Weights of a small transformer language model.
Architecture: RMSNorm before each block, rotary positions, no biases in attention or MLP.
Each number is 500 + 50 x the weight over its row's rms, rounded and kept within 0 to 999. Layers, rows and columns count from 0. Numbers have three digits each. The size before them is the row's rms in percent of the matrix's.

# layer 5 MLP down, 256x1024, rms 0.0443, rows 0-108, columns 256-383
103:527441613501606521437523525470503524505499547519563508558531490492488411431526496509452544470507479531496480516580485406550450459510541445517531474478470542444563452412550499490442487441504531554474526514567595558448472482448427516481385546513571507501387473592474484533496446505370579476430517496545436429457530421528466464483521496515513437456427533472506526566538507480482481540466
101:513470501513508458423508477542526564490479537601534513471569480543508520429543515535470433469464496468478514513515569483530448471529558537582596478452546511569572515521533448520582536460596450551493508477431549433498543485518471570516513442575577538566469520521562476492567480477540584510474570582465460460360484489374603600529537439526531477581501491488457531517508562461531471501629
104:532427549543473473467523460492456422473465473439596518570366428503465548562464512412479482536569437474566477469523566517577469552506509521548471571474529511581475393512422455582504473581521459510492522528572561422446458538475421450536616551554503557479476430472597518428582448512456554466481482501555497490449424461487484483598481498514534500412537495444555464467561513441552543412592
101:469516642463573452484509445440485532419577497489476470450488576572532504397579555499443495471416459475467453443469591439435456508449504467454519391577542598572558501502577480541463496455452491410458538565597465561546532517425509518431524508625474533539516455516493482491496488531449390415567527553488502516477509605516440514459512490495476512491517465482538430543555512510541560441572
094:554475558518473468494432514522452404487524466486520528503537529448499548495539498426443424583510499503514484516424523420524577600585607430465626525511596488502382524478503462480481464574541537483472463442479475513557493540407465529494518503479549534498539440580415493497559445473451534528476500424527548392565510488420461526460640450526522504528512564451451449513489560509486495435507
096:430438434583451551458498489555481494409577554428438468465445625511592434540505411444575553443594553437580556507366461462360506528485560499470474462524515428469482578567490520498485591394569430517563530413502499528472461518584520541444475592483434488558553523471529470470500464601464483460461505497495385466426570451355512413539533468476574480490483490563530496577480412432466492516536
099:514499557536414515480549451446514489486371469561487471517629473403521480444485439501456466525518527589521513484449521535477425524577563537550562407569471505528495502481534524526495517554414469526547528456406526484481506492565548574394481471488548506525501450566479508466562561465581454552488562580601553405554429408539496470473469461453455456521542455551510503441653424440523539501385
096:416483487481495496477532452487411474443576449477503579498516494417499572505536544521422503524545471411474517469556435429498504521498497565501478490525511531611508489545447551413568469612420392536538555529544535535638417534479559535511551406455493488428488395481544465531468345494457479487550516498541467437604396508544511470498563512458473425585536482457614524524469544496584534593462
099:500550522456480570541539472517454590560470377448566537532456510517509348564495523485457540438507542462496488522477499534473428513481539489469508526442583438466507509473545472393476479503498485446468521532523447590458446490518585574516455494398530548421468528507568493446551466539480482510510444541450419484479452508507540495565571559488554515474457629449529513535482483533467497432478
103:422491532479343509414514467555530507472454358585473451554566523503556523508560389606443506496505470489480443488518453557585450516385562491508475517419539525547387502512520409337504517550564475501545470567477509420502496572494492550548508567480478466579572560534439571520525489487571541491546565545507480541487470494534532494392461536441487484481434545460436454420431495545479502511568
101:398534458591552564570489508451409472483513467471512546458459570530590542437498429424494463535475542496533573558515532420468520570433437502502464502458464424535550480556500626496462527448440581506603522467633490571540527523501610490471485585362533478509563559472492514465464480510462608514419488447536476599491521487442421573498583536421519523541413501584520528597497594401538536593498
100:435509508489528474464541501546502452544407541429461472454497514519539534628477519485594411473507497583479443602512420372463509462544532563425504488525529560495496430583465527580477523560486529503553546405539465455542515536545492457580627477550543471419496533541505474544532472516485557480508503583551544489498629540440468535518457523528420509459488505426456446550587508506601541570552
099:541536515481480518542507514444506530447568422483442493518480481452520480566496516492444493493551556544511504526592594415455499578486506521449548504499526442505492583493402538563528559512574479496421584498481525589478495416499531538445501415420446513420478452491528505523542576565497458493471456498470504470491502493499533512472446556527457449507496423479467431511513439521497541468519
098:461455472482513499492506483476564491463504575471494480478496514402461505470472494398462538516470467525572517552533427517493416419499443542562539413517529497395546566496551492545516420465508471560503490425447493432468445517518525466494542465448465480506626410552502607511620493528442459384501469486400476519645553556579461461455515505606517514527427451551447555501521503482454454443450
098:623550515518500478443479490524533569534497556473528475410529352436441556581509475529511516496436458497563486464578466516457473443466459400432505542504533567530458501571561503512478438481503518480521517570478420487461522485513448521530439504532489485551523501508523521487444553496591450453532515527481562450512524456449429571464496561580545506468554516491493479503505530553508457492538
095:500478503440460409539524551574545585500434467447461551495481450559530493494532529385501574479438437443508542546505473547493502453532450430553433538453487471433588511483457513388556499493529428534596455544524541495393511508489527497503394505555576470455573540528584541564574598503529521465495447500510507545575565472505489527447585559525554535490485546557508524578482467483480468426514
098:474545512397481483449500459525501522437425553505488476478497453557455496527555541416540496528556477534433437526441420528567483518516452521556524526541558556469541470531509546530578511533525437569537574574558506517529525500581506472421611550481529503453497521615415522513559410468572542454542474460522513547458486474461441475446445483383410482416481436440483463552513450483581585493555
093:573468564525481536511496493507485433542570547425577567501390477536413534503558617416504509489415392518514545520688486508523523418579448524518488524457501601418426504470521520563480427553511517553466473535516465485562489471470486493530516475544548547440555522489402458527535490616478414459487525509593540465461553500496449533526408542627507524495492541475514541528521514554539575492553
105:519464474401517486456506502535568518575501449465468533483514527529475538521567556554401450405569609445443488469489557470433463452565432539537431584488529417500510507513443520442523453426532569567496364560558511551540441392465520545559583527534526496420544484590446522486494482543537509476456489471487505490470563483498454559427551542481573550503451446484523375517496568564545521549505
102:443566409491503473443567404436587472512520489596476493507458529551529527525558502515485495472555575535534565431419485563389418501535441511490418449496508545552505391424517465423560532457446514561500460489511451478500478471552489491509444531549587479542500499496425512413495468478516525514511527420536484545503529436509516548537534516494518448442483548433560454509533572545516453542500
095:586470495443459449403455493472441498488530606542505521487547489462607551568518485551446520504480436477533496522528533465425493491498652531666483498520540485533519547455539420462516372560443494531460499430548528479473548540480419409481435530443527526425524422474522415445522466487427529440509542477464464465513395494504501484436537401446466486464532564541477527443536601493476503497525
105:540509585491483499520490501477429480447468531468544540475476467510417526433522533541493447488506537500429506446423477490396544495409504483500587478510553476568369483498531449509559453483528462534483496554542486491521475506499553492399519494506473456456526586499543505382650541539542445476466597567526428480467421446416484483491540502495380448552583615492532526447532595517511482513584
094:544452467412512606541468330530475563574532385531528512417529443544492441463489518543499430624551453562495561524542532441489431434460516496482356505572547519441536522481572496546477495469498593487485445518546470487533467533524530547539628524457473457459464502488488517545440504473459507489528498427563535432493561537495548536532508481445451517534504497461492525527439535477567554532416
101:464364408551432452522578446496452399466517500497447477434397512500485508450537465510556476481620532495502582509602499484503512516569552447484419471491485542505520506587480507467469516534501551525496428587651495508531575521560408539553558479573422545531444437438479494468483543536579476442496507571528490509479574429487379477491495483563489475468519546514595511451560532456642361457512
098:504525467528443496490518543478419510439535497476480427539525449452523384488561487499466510501452464601649576600587555476463586486485500427623446413564587500518585564530532480493467485443485429503548525543470490485511462428418499574473472437435511494477474497577448487529416447505539528522565405526512450514488397440444528494518427511535547542465447509474488454556524551424444451493492
097:500513591505470473432523588445391458497503526538523491507460487482494474479542515478514507515498506546487498557559463517510520406474510511411537572433458547475497423519518563532529500502522510515507510566525559437525510440538538592548534564482449471517410482491435505579420477426493444530542533577536422504488577568546442497513518516454493480558615540590502458444563475458592421509472
103:595503532458502529497506485520422528443510481456447486540579616565569575570522524480567483393446521470506469564508540504496508456544527557467494489474488479470592499499556430477535463431518555564598495436443587505525554452564461544522523543429387569438499531520457468536487477525561495541487368495389429495551380527527505568529473535461572508444537448585558462507572577486495614437564
104:513518525481495542496440445548486479569486516416397529542493445470556605562483459485535521475562575587518517461558454618415504479438385454466439435566527457591510468468517472438440557491527484513544542567491501509506595429525539496508545534585465476416494518503573437482423519502585524456410572497575518505507470419467483626494532534461505501562512474528492551523429467471459559535504
100:505479551495470564476576474531466479479490524481485506566523432487459540494549548480544481476439482573524553462520430400439514520457517477486523565452358508555436534488422514535505502499463564523493569538443554425440530430559496538515592475557440468512415627599587452499518506485474482469471489543527434491542594496473434507456521546527518502622534434480473557447537479578566456509487
095:481446451506476517473412502504515518620519399566533535520462554535466505526555563488393514484578467477571459546562519482510473549382444471500519445545518435401476446483539566530543534541490526504520480556500533446579515531490546501444456525504496546416571423566476485592454438523473526480437555431575576495469493480576506535433551498536420594439489391522552431520545456503497552509500
106:531519446346393546454447435524516442559512532480507519516597471493419395426513553439535558529469565509556503526564550527479566472464446551464493527518544461448453560521598423479539480481508518518474527395464481506523519511538513594452446584398481474480435452524526499493467408459503554543539585528452518550500516576441496401454492409495534488576482512511510429534432457425523614502440
100:444406481506418447501477474488590424462487465522523496470451531511586583492519582539462558500514488567522484574466439465478460487446497470527431496439502527478531468525543597468541448570439491482530567521541491549534447472498552445611446486551564491499500500466502446441377461424501511495551440548471491504576621459519469526460495487539509613341422551464573481479481418557484454514487
103:467388539556510506505546480515420444478455508464431520454440560504460498533439479504592486470476473503424537510441537407566544497558527503481490445503540459504472476506443520562424461468521470424485579520480612484415457533467497574541453465581495451497469520454423519493558558477487469521475490613605453547460479533530467486480510465534522531463514419517421499496435527409515418455468
098:498528564550587471513513548521508480477594460408505465469439573499534472512568473580563526583449566452537487508458569571619507476453548492490541486592493392489560542504488533570471511519489492545561477458450472545569521498586511558490460468476426440573483468464507568525639519512547499514521473450558501546556459500495559476479478517504571513460422466443554503531487476446483471440547
099:490558522398417502535501518492541391547484519468607534532511402512467517398497561497588550523470471513467525514504464530533493544473411424516436491496487545478549494482522492475481534441485528522531506497603500536461562543515423405503549491491558534470510409470476487505531501533514399595462513443680545440501589483514511492562463506490528457474522458443521487496505469545493447500532
104:516542488531479502471599613484502578492524514475534510459455386476553529518523470446618551419546539429487406489491467476526513493498466466553529416392443490461515441485574558533514468513494505508412545500451495578542433513531478533477520580521501474449501511478506501512466555525551534484528488441599518470502533508479482453480597494548490463543431443518440476582502465524504445463421
095:509362506465540557545568487508460512426535554485575492491593490464409418467622525499484426419488482527517530507456441515555508534433657430527487596518598493447426504438509455497538498423567552561515587444571504478417527505464464570476470484529577466435569482562495515567451572494508422511470533525383433448513473543495500473523568543539522494568462587516470525389402464423537509476477
101:472467558511461611528629470523528566596560472539477545519538476412456601443453557458510483469424489440501567499463511458553454612469455426510451464524421517580517503552407539509498464504602458436585534439454501473414532472556516630509416427599509520463424452533423472532562505459445488475362505499527537477466468457409549504527433575397503565446547497428532492460497373516497564447450
100:522500464477501539415457451514446533525493487545478461452556466524526477385449500515519520496498470501505537593448590500587521494464481497436568423596450425567580527528568548470528451509501582497439531443484484518485495590518520573452613452495477486480499406574436464426635523477486567438500503480483584478540459496482541518475407542483506517569603451543452645458622570476508653553526
096:454473474480491532504570503544497422474480577601457503493449501560526501463582440521605497456473534417557559571578457511481451460566587494406461458544453569505499523446425512505523522406430520436467450528522457488510529434554458497518534432524415499559434513526559557511557450491501449452533497587571530455515495487485406485434497500449605475524486497509548452494459547472541540423512
093:574562516517599527479393540506489523520386535533516458460549526536477439556568470469421522479572412491534494512538447516443539576404448354540494505485517460544552521461555485554511479532434476522382557478496646507451540433499420509500592464488505503469555579520552476558464408537496493453495505472563483571518494458496514507493591474531531491461460547430462509465458458491506480533407
102:566446523498641439445493547467504509461491503499470614451518545471556582455487477470525491521472507488436440437481547530383541521418529557522520510545435537490429438491448406444451502475500550524548545518471429513484588567595506538666557529599461431553517433542597459458475495544451533476458530531518560516553495476442405477488424432472514494545517498502439495549491566545578573578489
127:526525485561558493566546467415460460420525462509485491491584524496472523451499536537586465495432506486566446532640467507655464398561533527532524518496486482462405545474500481658542487436497518424546473508411517477518497553517461510512470547456492433496539505432508551460505527447480482471494466512468535481591549510536473521503532321464534436544476592662461479495564558513508519498520
095:522504508501509467476576559491473433522411493468508487508568523457471490512455535570491479467534528533521387447322478510457473500518516480469516429537516421517487529503527507518534456471473409477588538427566512487548572436535622552449461462485503412528505501493486499457589449448499531588562501480517486520547622584518408468502556483415477416606477462610535449481582481532456487453565
101:559511496526491442527505486468447443578583472499507417466582418500464554465510515517518442495487507552487461541595574570501609516541531522536375472560516580494483530471508459630442461475465554526492521485519534588521506504524547460484521439512432400459491370459509419411519492531519583479545461436473503501460546503549599536510493435419532562478554450512496489622507504468546600442517
094:502504505487475546448473484458507446382493480500422493522495523507407427541462501486565519492459519449554579541510506462410447569489525560515479506470463528506490531518566600532580560344608495467467535508455449390511367496483497519540527499555505473557462464540516525459429521537492412519488518503506426440533553387613524455478467507538545498511529561481409555502492488498502485441589
099:473536388455407534553613519549511501567480482536466478492631543510524524531494508497507462512526459533446592461485449459470435460515499501593474493488457511542472498449447566402503453445454577521576440483556455511502499425566475514480544589549482418515542476440528545432558562506529505471423544450531488460409437540562419476516503564415511503452482489496507559572582471458516453503493
107:482622526487416439505496517596502513565563498394439479481461443541546485457580580538490516424504507526591496500485522540525555512382500529464576446551419460488405513486533572447472502582520423521493439476539530505509495509418516601419500559454480479521542441437392514519515515532534488607538461492527496555541539487531457510515469500501485422425574520399520468565477430502458400432390
095:466551448597473508482522461514459443496427551537516589566510524497517536472422509509534401549419506382500560446465527428538467508476555569408481533422509417524455519489473549441470540466370472482485517531464430417521559522509449471559581500543554540470501463512531565554521536476575513557490441577429536491462413500478499593452588547348491461514493478553554524422572547539466442557519
100:500441480485472490483591501534463423458547442478500437530553515510475559493495516479571448479433460602550546427428550504490457481444561542498502542472542426463441511549488387540370436471536541525492428484576368452543548513533424484612496460550485476503507513522494441503489640449493453498391567482464565410472426423476540497550464559462445476549494527452500500534564596486512458483559
097:523446512536512561521489509561394502427531525462462575438532508480479477446512568535508456493513398499510462522515468493497492457478540500514487544552476460453534525448597532603456423527508575437432524475510595574576494471471441455478514437523474470571414488539480444537499518474523462519489509529558446448499477440461467500514528564471452439484498502420464511440533475425595483480493
124:486429506560559413532542440453469487548455548513415503538472552487460525509528486576564483520452552435517596566662428441600440544556511420478480507571457515492495460510526431655485441445524494455609523534497551546499477463546536526417553543451496448534521503514545558412467463511525481481537439524464548499630529476602465511483473385488546452491505496633494505487549568472579479449501
099:595544566462613470447572486543489466445501505548513422465547454444451498523463449497551379519518584463569488553461591496514563571522521449556527518582403536512444489513501453618486482578583511479416511438535496537603485406492490443414503468551491430521482483463482556520477507534418412528521546577491480456598427508550494492505483530542491477549543520511545462441454485412549369474570
098:596566570515562520536484518456497623599505511550426522520490503525430499595571499456446564572411513512513513530463421483389584465508475521571602533431492480539545434467445561469444543502449531496499462563504477424562455410453507440587504547474593498469517500470534405537462546555471566519509421538530508507506528536514531551481543529637552474571449488470601410476497482499499512523449
106:448599486496461553519547599565570521428489531508381491484555532467531489504423485527566550492426481492443572421596429517434447440450443517463519534363510502545497452534475493539523511489534520493425458488438538511523472551607568535495500469482502533522457483498511471556525519539543484463453569517518434528459525550561440492539479523482522490428469496465454574509565495521430441528491
100:563497413504557473556442442535420528544461619540586540446458484478428490504546442499557509569493559536508496621489530538537548397517491476496522573571567469471529528494576529532477517511582576519427479583448624520570467559432520432468493535489465493449429525482497494476488541553474525492470470436483656547580500477475536594473449461410468544573529485534507584468531564453499479516558
100:500491560442558472482507528475471537491519497485405506479522502498470530523436545467489402543501519497524529598557525533405516472541480546574537561482582466487471489520513420632470477467536443578501571443486494471416506534468540504478467490471533517504484555491468494516520484402450479516498524578481413469490494494433507539464552425390495553596529518549509500446540517515471628546482
095:522531505466532552478468449551500543511491538461521453461653467438447472462526546389568539539440498509442466404571510556532541395411458491529487528452412422523501530457532524474516393558544495470524530586577501490551550485409474450526478488574505510579457520522552540482543464412479417514636569526518472480568437428567480468470476534439501498517570396492476510475471532493491518543476
103:495552499494526474491508537555581580437506490474488401494448551480466432484486502488446500548489454515445458541529554495604458551454492498502521464543459499462491505597322496521433488427473517529537586436487437493470538405486575502477579483431507482485551516483480433527492549531465505578436458518452369519607483420499506468484585448477449453459442442546465531511595490583481480478525
099:490549464537480550553528492507464510506516500585516585435474524461416419423544453495441541553457436462559456469527494442514441499524489480481453421484496460513428468451465485468487445602445552491438544480395517468486627543379447571476561560465510485448635530593518452413514478461559442507532485401445494498558474527586500458572520439512428513481402432494461545558549545485552517517457
104:474577512476444579589503506515478531553488385472443510481628504521617454471468568507520585530486547510508527530552531489428483442526495591520491495572515592454426539535476584425442555476465521556504515583551502573476526500557534517464546519531467455538470432514552509533372471565476446562429452442554471426442484428491498441443466534444449483501499537449463429537578478437507551515474
104:517536559474491513541476490555567437615525480395436429460431452585472548549518501486502513486465493414556377517420527469507579480542429549489480517457457552458523505401533529470457522486465488543442466566532491485486509486492518433514517489461469545489454518484523477495440527541533554446505548446464450538539495493534361459605463500565555497438509556572465546486479440488530524498515
100:369460556542538590482424457502465469614438505567530612564475443555502437532516498528476605522372518495577530363482481531511392498519560440447528500483429440471482521518470538392472489419502536453505517580495426505505532470568572499587478480510507514379493524582407487544439465530551471514448570510577591542419512495516450542433510495500549524558474533529559560497409472426409398513554
096:555552491534507398442548468482425556464526491470444548464467529503502446508483434536461477571478538517527459436513494525408538478462530502471552481451608493476572537529476501511476527507531526445447483530601579522481530504503548534526508518481480514496561459495555497456505461444492534564608544435476540502463484452525504545460497571450527470541544471510442502435559543539486444516494
101:461504490565463469492480533557516427484509516504469582401537493539557575496546495523538505432477590568463514551471380515542539533525457541566485472483458531502577501478507592535479424589485558571539471534500457497538405507463452557542405443539512474459438505512510473470410498570576554475480451504502548451486510492484510571566454540560390512551435480446558489526535559469655450456564
099:518519491448506518528485489508507469459450545493437537556506495476454492548413415532572457472418503435482536470540501471407513535453441533473517508498528423439506464482447505400461526449526507396452442551571481533557446502572560435466625586531566477488445464535547594506490475454489539477373563485448470479549525523420610582395534558502537503583538486534478485496407531472464419531526
101:534576539447463453508448549498545487560500520437462541458486499408520426505481459433587541549457532448473491566521495485474598501473460542538559441389589456499558519445535570445501514479496544564407456521475499472520511511547491533493564601460515502410451529501492463556436534484566508453499466461506568483380463550416528464501550561461452455469593476473514474525559504533517540526564
096:576552460521654474445508587517440489441472496481539441505471480573387425534548552467517523513485449490413471457494454517563522484593422500486496500510482517486499488481504431436530469498483414425566427498479439459536557422575490441485487429549520478462502476521570404490564432378481495465533443512467514538520549567493552473473484530540668547456545502524541587508436539572540567383639
100:532469454539528429417481471488534513500566497489515501561426525508531553502515515472462493428507451530463405484475490498601457461554391483572502474520458464415529435431471545540528530579603437376453563488606581487499473548583478408485552548499464577407459520519487490448528495452446588491512447422558524542457499458519468497565478484573426534442550509447470486418445525479497518568553
096:451460522453524590505455427521440499532485386502515491505497500471472419517410472620523602523491510518506398478500437559497492433471543516477564546503487421391468540439518518491510557548549533430473466488408485467550442505485464421458576495424457462527541379501462430587484443485504534530578492476557574488599448480515547532466510508497450423484464537482632541403482534517581407477499
101:581419558424466561556471457489456432362534481654540544525516469469530484441509429409507417420428556537505477499395536436461485496463607512564513535537510488450433471547488518473543477575542565507508412464483606383418532495428500502466514527467497511495567465451497553512521478488500530413432567486480431473460507488442527417531458573609488530563485481439431496544496474566455437578630
097:509554493467520430548532473524528569510453457538578465526467515563502379561554568400501504558476530453472461602451472468544492438423498498536446434566525534507437492474502552457555530479462504490461459449561513510535457520537418544538517507533501531502443481558532525583503411549464572526564420481456537427540522504549504545543438542506552477480441568542544431517510470539457544410542
103:536481463448520514558490540478515495505434570538513535478559546453547467508513452521522504593518550473406450508467544549507511482552468494476504510559515562504484534561492503529543503435439532561437437478437588586499434556597512551502554412447488382433531451499560534511374474406524484537501482537516438506462453468483521506581429450546378540460427593509483502459559396485504610587491
100:489458564459525542406511488522429477490477470427553550550492479386468516503439501445477497550480483497522450479551569491477471485471464527519531595461430476457511562543527482516471459525402611477538431501567450455478579484468522451428495511553547571562526506565504432436528485449602489529441563601608423525450557442527553513475539476444528522433550464474510560520556627502431516445537
104:553576445579489435454630521458431463392476497521513499425502499504541483564559579529399576510451501475584464475508530484477501503533559516427518458427502514462468554443530478464483502543564493536583569453503620482551444478484517537447417533466445473460459635419430487479540452580409540512573563532573436483528569497533512485465478502485450538515457556552453480448472445474465520454548
091:562473503476473444488459498527479479423561540515467543491550558515415512519455470597417538562555475500478471539517523379540484559378510496574452512494456483515475524508414434487456503510574432509470464412466591477545451472507468564439600527458416443482518512548513462432472512498453438554539595429514559576471528466509513502421561487498484567436520467422520498573535425530513509459561
109:537505427470445446456490501483503565527460531575562520535489461527512504539456521572484544485478522428567410444547497508466573662419500441443438596426467554448515473532474542491468522512523521556535394555518528473468531489444540454446474489476543411553528547471510447507390540545469477482502543570506472517525534449367458565522511504501523575486502477520492437422422410527456416481436
094:571485490501451576525478515546540426579508431434573511455570569565533452577555580600541454443474590520524494487539527528461521512477485462481529602431555470500441420542531503490508524442506505581415427636599525484413540508416546479511493561542482398523430573514517546510326429533485479479443523473532496486460493600582463483468572539443549549535512554525474425468399445480444507477530
096:536513499536647512485479563489487530453438442572494546529566595509559530509499512486485489532503500423468410475463460562539486557511532503486443517465455520481506500433402416466597559408424458502493485470539523611481572535550499543451530462512528478528510595481615536562548587548492566509507496553522366511472604517459520562510423547435524530524488481529574435524509498499502522475455
101:621581505436516469445431486457429462481463456471586485505469566377420504539509531413526541507523456460556512487569544503442497522478536510495476459493529459467492520511432625532531597459518459517514413420444467423559573572614469493481529508437591568485579500521494537532406508436491525476477472445570490487494429525370518480473549563525556499490443483415528450569451465543440515517524
100:449540490464485511471498513495457527546536527482541533493530473502446454506498453478464502504539477478552515392525531555465502532548443480556505440523500529480471479410412474440570536490472484437546523502511607528437487504584480508516441463489478571469506416434502522491579424456463513498492601489486391492438397498578452462494474394526484517460436542507448535549467420480473513522498
095:520480544502476570482513442426542493510452588474503489497464518433542493427563501450367519466507541524491482542462547561587448509613507591500527565524466509502497469453512511464513507493475466539459532493548605428514505501429541506524493563480534515476509457536486490470450554461446538472484462490516501451319426501504470531480507463515411591474524540496593548520491423559663486556544
102:551474488410500543524480491444544406445553471555515524520481439461566457445463536600421511492447482535489444553517440435447425535504529481488549437366564445425431483456467450547480489476536559503568430537588526532447582452581484521572500534493539422442436496546513453552394437455489529512498542471513407352468459489496442468493397469495478432457460531467399479434473556476550358488447
099:519454520425497521564427504499566459547407620617442412486521475517563436497571475516660503551563476571545518505530475443593455541449411467491538520463519486470494465517492482537516466445505497502480508471435506444388511425413464409416510470473462519495407567543559437485495427446595477435539457537444603464499511576547562461510473496456612491533538427477603493582474434525564521546469
103:436522452458461421414495528529483572436407490404441503431456492548494528502543571424556559464503446494559567491447470537499504476474436502474443532577489470424493495556492484575434510489502533494504484510540495532490562491492375591461497431608464547614508530566470523528547478512511486547456545453546444511370482479569431537545451501528546529516440544478608503532469459525462477503535
099:512431491487511520486444459563412491548445592490484497365525465569386557566536470439514534505519520543419514451576486530503522470534546450517517442490452474528521517445474598593529514420480468457482498424483624441495458516457549510519587504480561486486361394568561585457529541485499517498427442553441436560467458497592507531460557485523495512476529520482501496441509524423563465495491
104:540508397572542486484454506504547539382472562518597429538415434485447434436514469455551442498530497477625425455499540518515461586531438410470439413485542549504537587496510426616539496493528504432512412478492524507614552451468492411413542490415494535505487580471552550516576534489553475428606494432501468587428554480495479511465431448545454546505477576478524505508485457535541452443582
108:521528453556546530444487475470474492423438494469509463495518615447465476442513476516473480540514414494526524392508550473433502472498532475464512507650432539541562455517517554472557456499516491502480471382378495416609465530448446533397495528526437522578514415415456536509470493468444508469614490547473474496497573505553513399551516497533527501554512511487574460590544573562515501518461
104:500528471450527449489507537519435457514531502464496572490468386502471538529449521488531498560376538554521491495402577516516511522532467509575534559496453563453382507547541556516466475498480457548511441467550525540469525513412560548476551488485476493522444452520473481443424487536491539491509539474494484509476593525529457495491455490489460501598558476528483584530585430460579446543503
098:503534468527451534566428530474524451574485517538501465521500540536582469529594598566532495612550517555471535536356555433484571498561466589545442465417524475489537531497515495419446567431428458418475503404524422538389507553613552508535477475459462440593592643610487517457396439550518579437461617555495658568465470477430467478525538482450486545503493582596490517494545407509565568576438
106:507454440444449477548478500502530537558522527439477576478499424582584504533473503474612615494407468524451476496509471555451579563520383403502375453459535513500452576442537484524437479501493531522511469534497409571490499499383472597614533457519517465528434490492557461532452544507529545523515452507477548487396463550444509480450509501550530544539498452440531489549508520456482434545487
098:474441543487504468450466515563535432611552490567531498460463434566535541476604503397546517517526615512526416454490541494506440541538517558492470361477523532573464493477476498470463539467507492496505422527504487556440468439558566434633585547478496433500483514588475471470539452526491515512558528509578487469555603559450585425461504509552493457469555546481441453480486511574507496532529
101:546499574511578543475492488502439495521490482429553465499528547541473537570532459511538506610560531472560469485432505602558415494468500493491578535514490520568458467485515450537511506517495510517514432510516504476568527574475506424473518520495482421461541477551470511584488425515522489491619535511511650564531516485480576428551498572495529515445536574488545481504512552535498530520559
106:470472522537557584485582446498475500460455456544411525544537428456492508477475548532502531457444513459479485521529454510412506582562529529566489550502502467548565492443593517412511469399471412405521555442526570490488552492571421473599433539575502513501443411553441523532406511418429523399536547478532537531346476489437499519497600528489489530519539444517472496538454554549520395585485
103:573574496436525427539450440496517491480448462662548583456519437540497476440539516502449530525365500499400486449525439494569421540449562458455484516512465542466557444443466499484502415471446467579502533498532401443410497516508548537564525505528527440406511529499523472495495496488605583514431491516513532529456511498444478430491467544441507480519502526514494524472506415545599509548596
099:451529566471526550482585501557447529431484565475539447464521514530454517475471420544587500563514516461545464486545512518589456461451519452500465513505463539542540504564468570589445570439520509432482449445556450480352603497509638444527440443443483466539465528496499475556677519508582443513545452545531518520497501540480555438417513487542513483456520605416542456518490480598520522514486
104:465558459504488595536496596506588349476573545457484528463532568449436382529553469471503547527462476513439511448478391503477551443545586451468539471502479509580452519453469554487438480499548452518433480483459484478576583548451452502497450541458514531533452564481528487637471452449538514528472409422494574543475540585465462517496492504489475440548632548466489492474513548464507466513454
096:501444465558513431529506493443488434556523514472467491503490394494511573484570531500502569591418458549469537537490542561444361508469521538484405530565533525491589558491528430485467483580457594529466568529461423513562560544505515505383438420489492528545492522471498464545444471531534400542433436540521406490482510561517478510531536502436531521544468425506528493458461471542500492456534
103:436539443434453576441506477491496588487486517542533466500502479629569530508569429540514546433468626448461409491481449588569569411468537480454518459419557481485600390535480483506509551558477450549471529504444560475484440466453515503530483510539515542477471528476504557537536490567525445620570412475432502495444493466425391501499485572561544618490496365436553515507563529484477556515534
101:523550538418530501477480530465516421497523494522516489480434518509511494539422549508462602445545490566474470483515507544545500571429442467590484545484534592475474551478574534458482518623431413490492564520518451535491492475533539512551529502539428459470503550555548417463432478486520509551546536531633442427510510450493598530495533466471522457476536448501583423477473447556540497446464
105:557494550545499479513448549485467519515566441431528533507467510473589564453472443494464448610439422468409519504418505554438577541430487490554462476498494486490480439512524500390446542448599542475411473449541580411516591523491445525611507485556570563531472478478527475551476478520486454560464421492489485464534494508405529512572464477389559481511534557461462443494533530543472539600511
101:549453501470536480509491478515537467520556477540413467527448531482494518521421604555485475555504493480451498439401543489424542608563522583541401537509477530517609539465505586427487439499490455549445494525560564476473532512530523611502516528541550537533405529539496503472452538524466564537519491517525535577622503459543602502602425563501540482409496481535453560585501500484593410451469
095:464443454511519527511505506527509499607480472436496532545436568539451591589464500509460443562543528439467538558494430570449493420518470514520431439470554428554527493501427483393519575374480543428469564494457450433476398523489504510509473464576544616569570453572543499462476568540612507486508536529569502586415515476609575557366455480504513416509520463497403444463543468483443434535488
102:494472561560508534440468460480466574427435536517493490528520577479493558477462468499500578510596518524522459516484481516607415497520573482525551509548494472465554508444483449563504452442468591405456434451417507463519487575524507472467634617477529565534549467543532547472489521461552406461520458547455503545456475535551473518458506434485477457506528543510558458457472548552473532462544
100:523396501501597543501479521508475488457567440556437529476508486505489489456508451544477469463533561595536593499375476497431493464480433473579473546522525599491535453507402531419463517482517582578466513437545590465476482429571532543574522477510567470502513403463536509506500538460492537390467546409492561496509549502479423494422437554517533531542522488444510504595480523589560519566475
098:454548446503557430456486521481488550465476476619449392540446519486528483488446480403495569413436495517480544472394586410498576558456424391525458460546417578543437523457545407443472452427425480418474531437480432530581557495547449496432534587603509495491547483592434478520518474494527528464434506510466562596491405454483441599526431432492430500525603448488519438493535475526564572524615
103:491526406516503441507605496493505478511417506591474510495503592507548532603473527451572560462485539440448466470532565524418476518508550436485502541501451332546540473475530441511529454537537496477453354426549508486560501538479450498562519499590430482453428407426479386597505444544527517525436483546484462433426491490493494591593552553420565591475578519549564444506410506528542462482573
099:567549517455453525564469463515477477530539454493570518497646436437509454487482444516419577478514449449517517461546472452517570466419431514527545497438535507518470537432543548387513549545407499493389598490492585499604438566477477492416502431505481512517513472523512575544543455528528517492615478369549523559579399493456547432427519492458518477530441575570529507490531497514493522520576
108:464512456471439497451543476549454512624469471597518465514415459530478529541459469515576414562480545397449486531598407405363533559518475410560444459527454561539469489412502441555453505474577566399576507533456405556479441482481534505583506426528544478535426547523530407521510480555431548359472502487473588497468537481542440576538570468475521539492469495554438473544615518476462409479601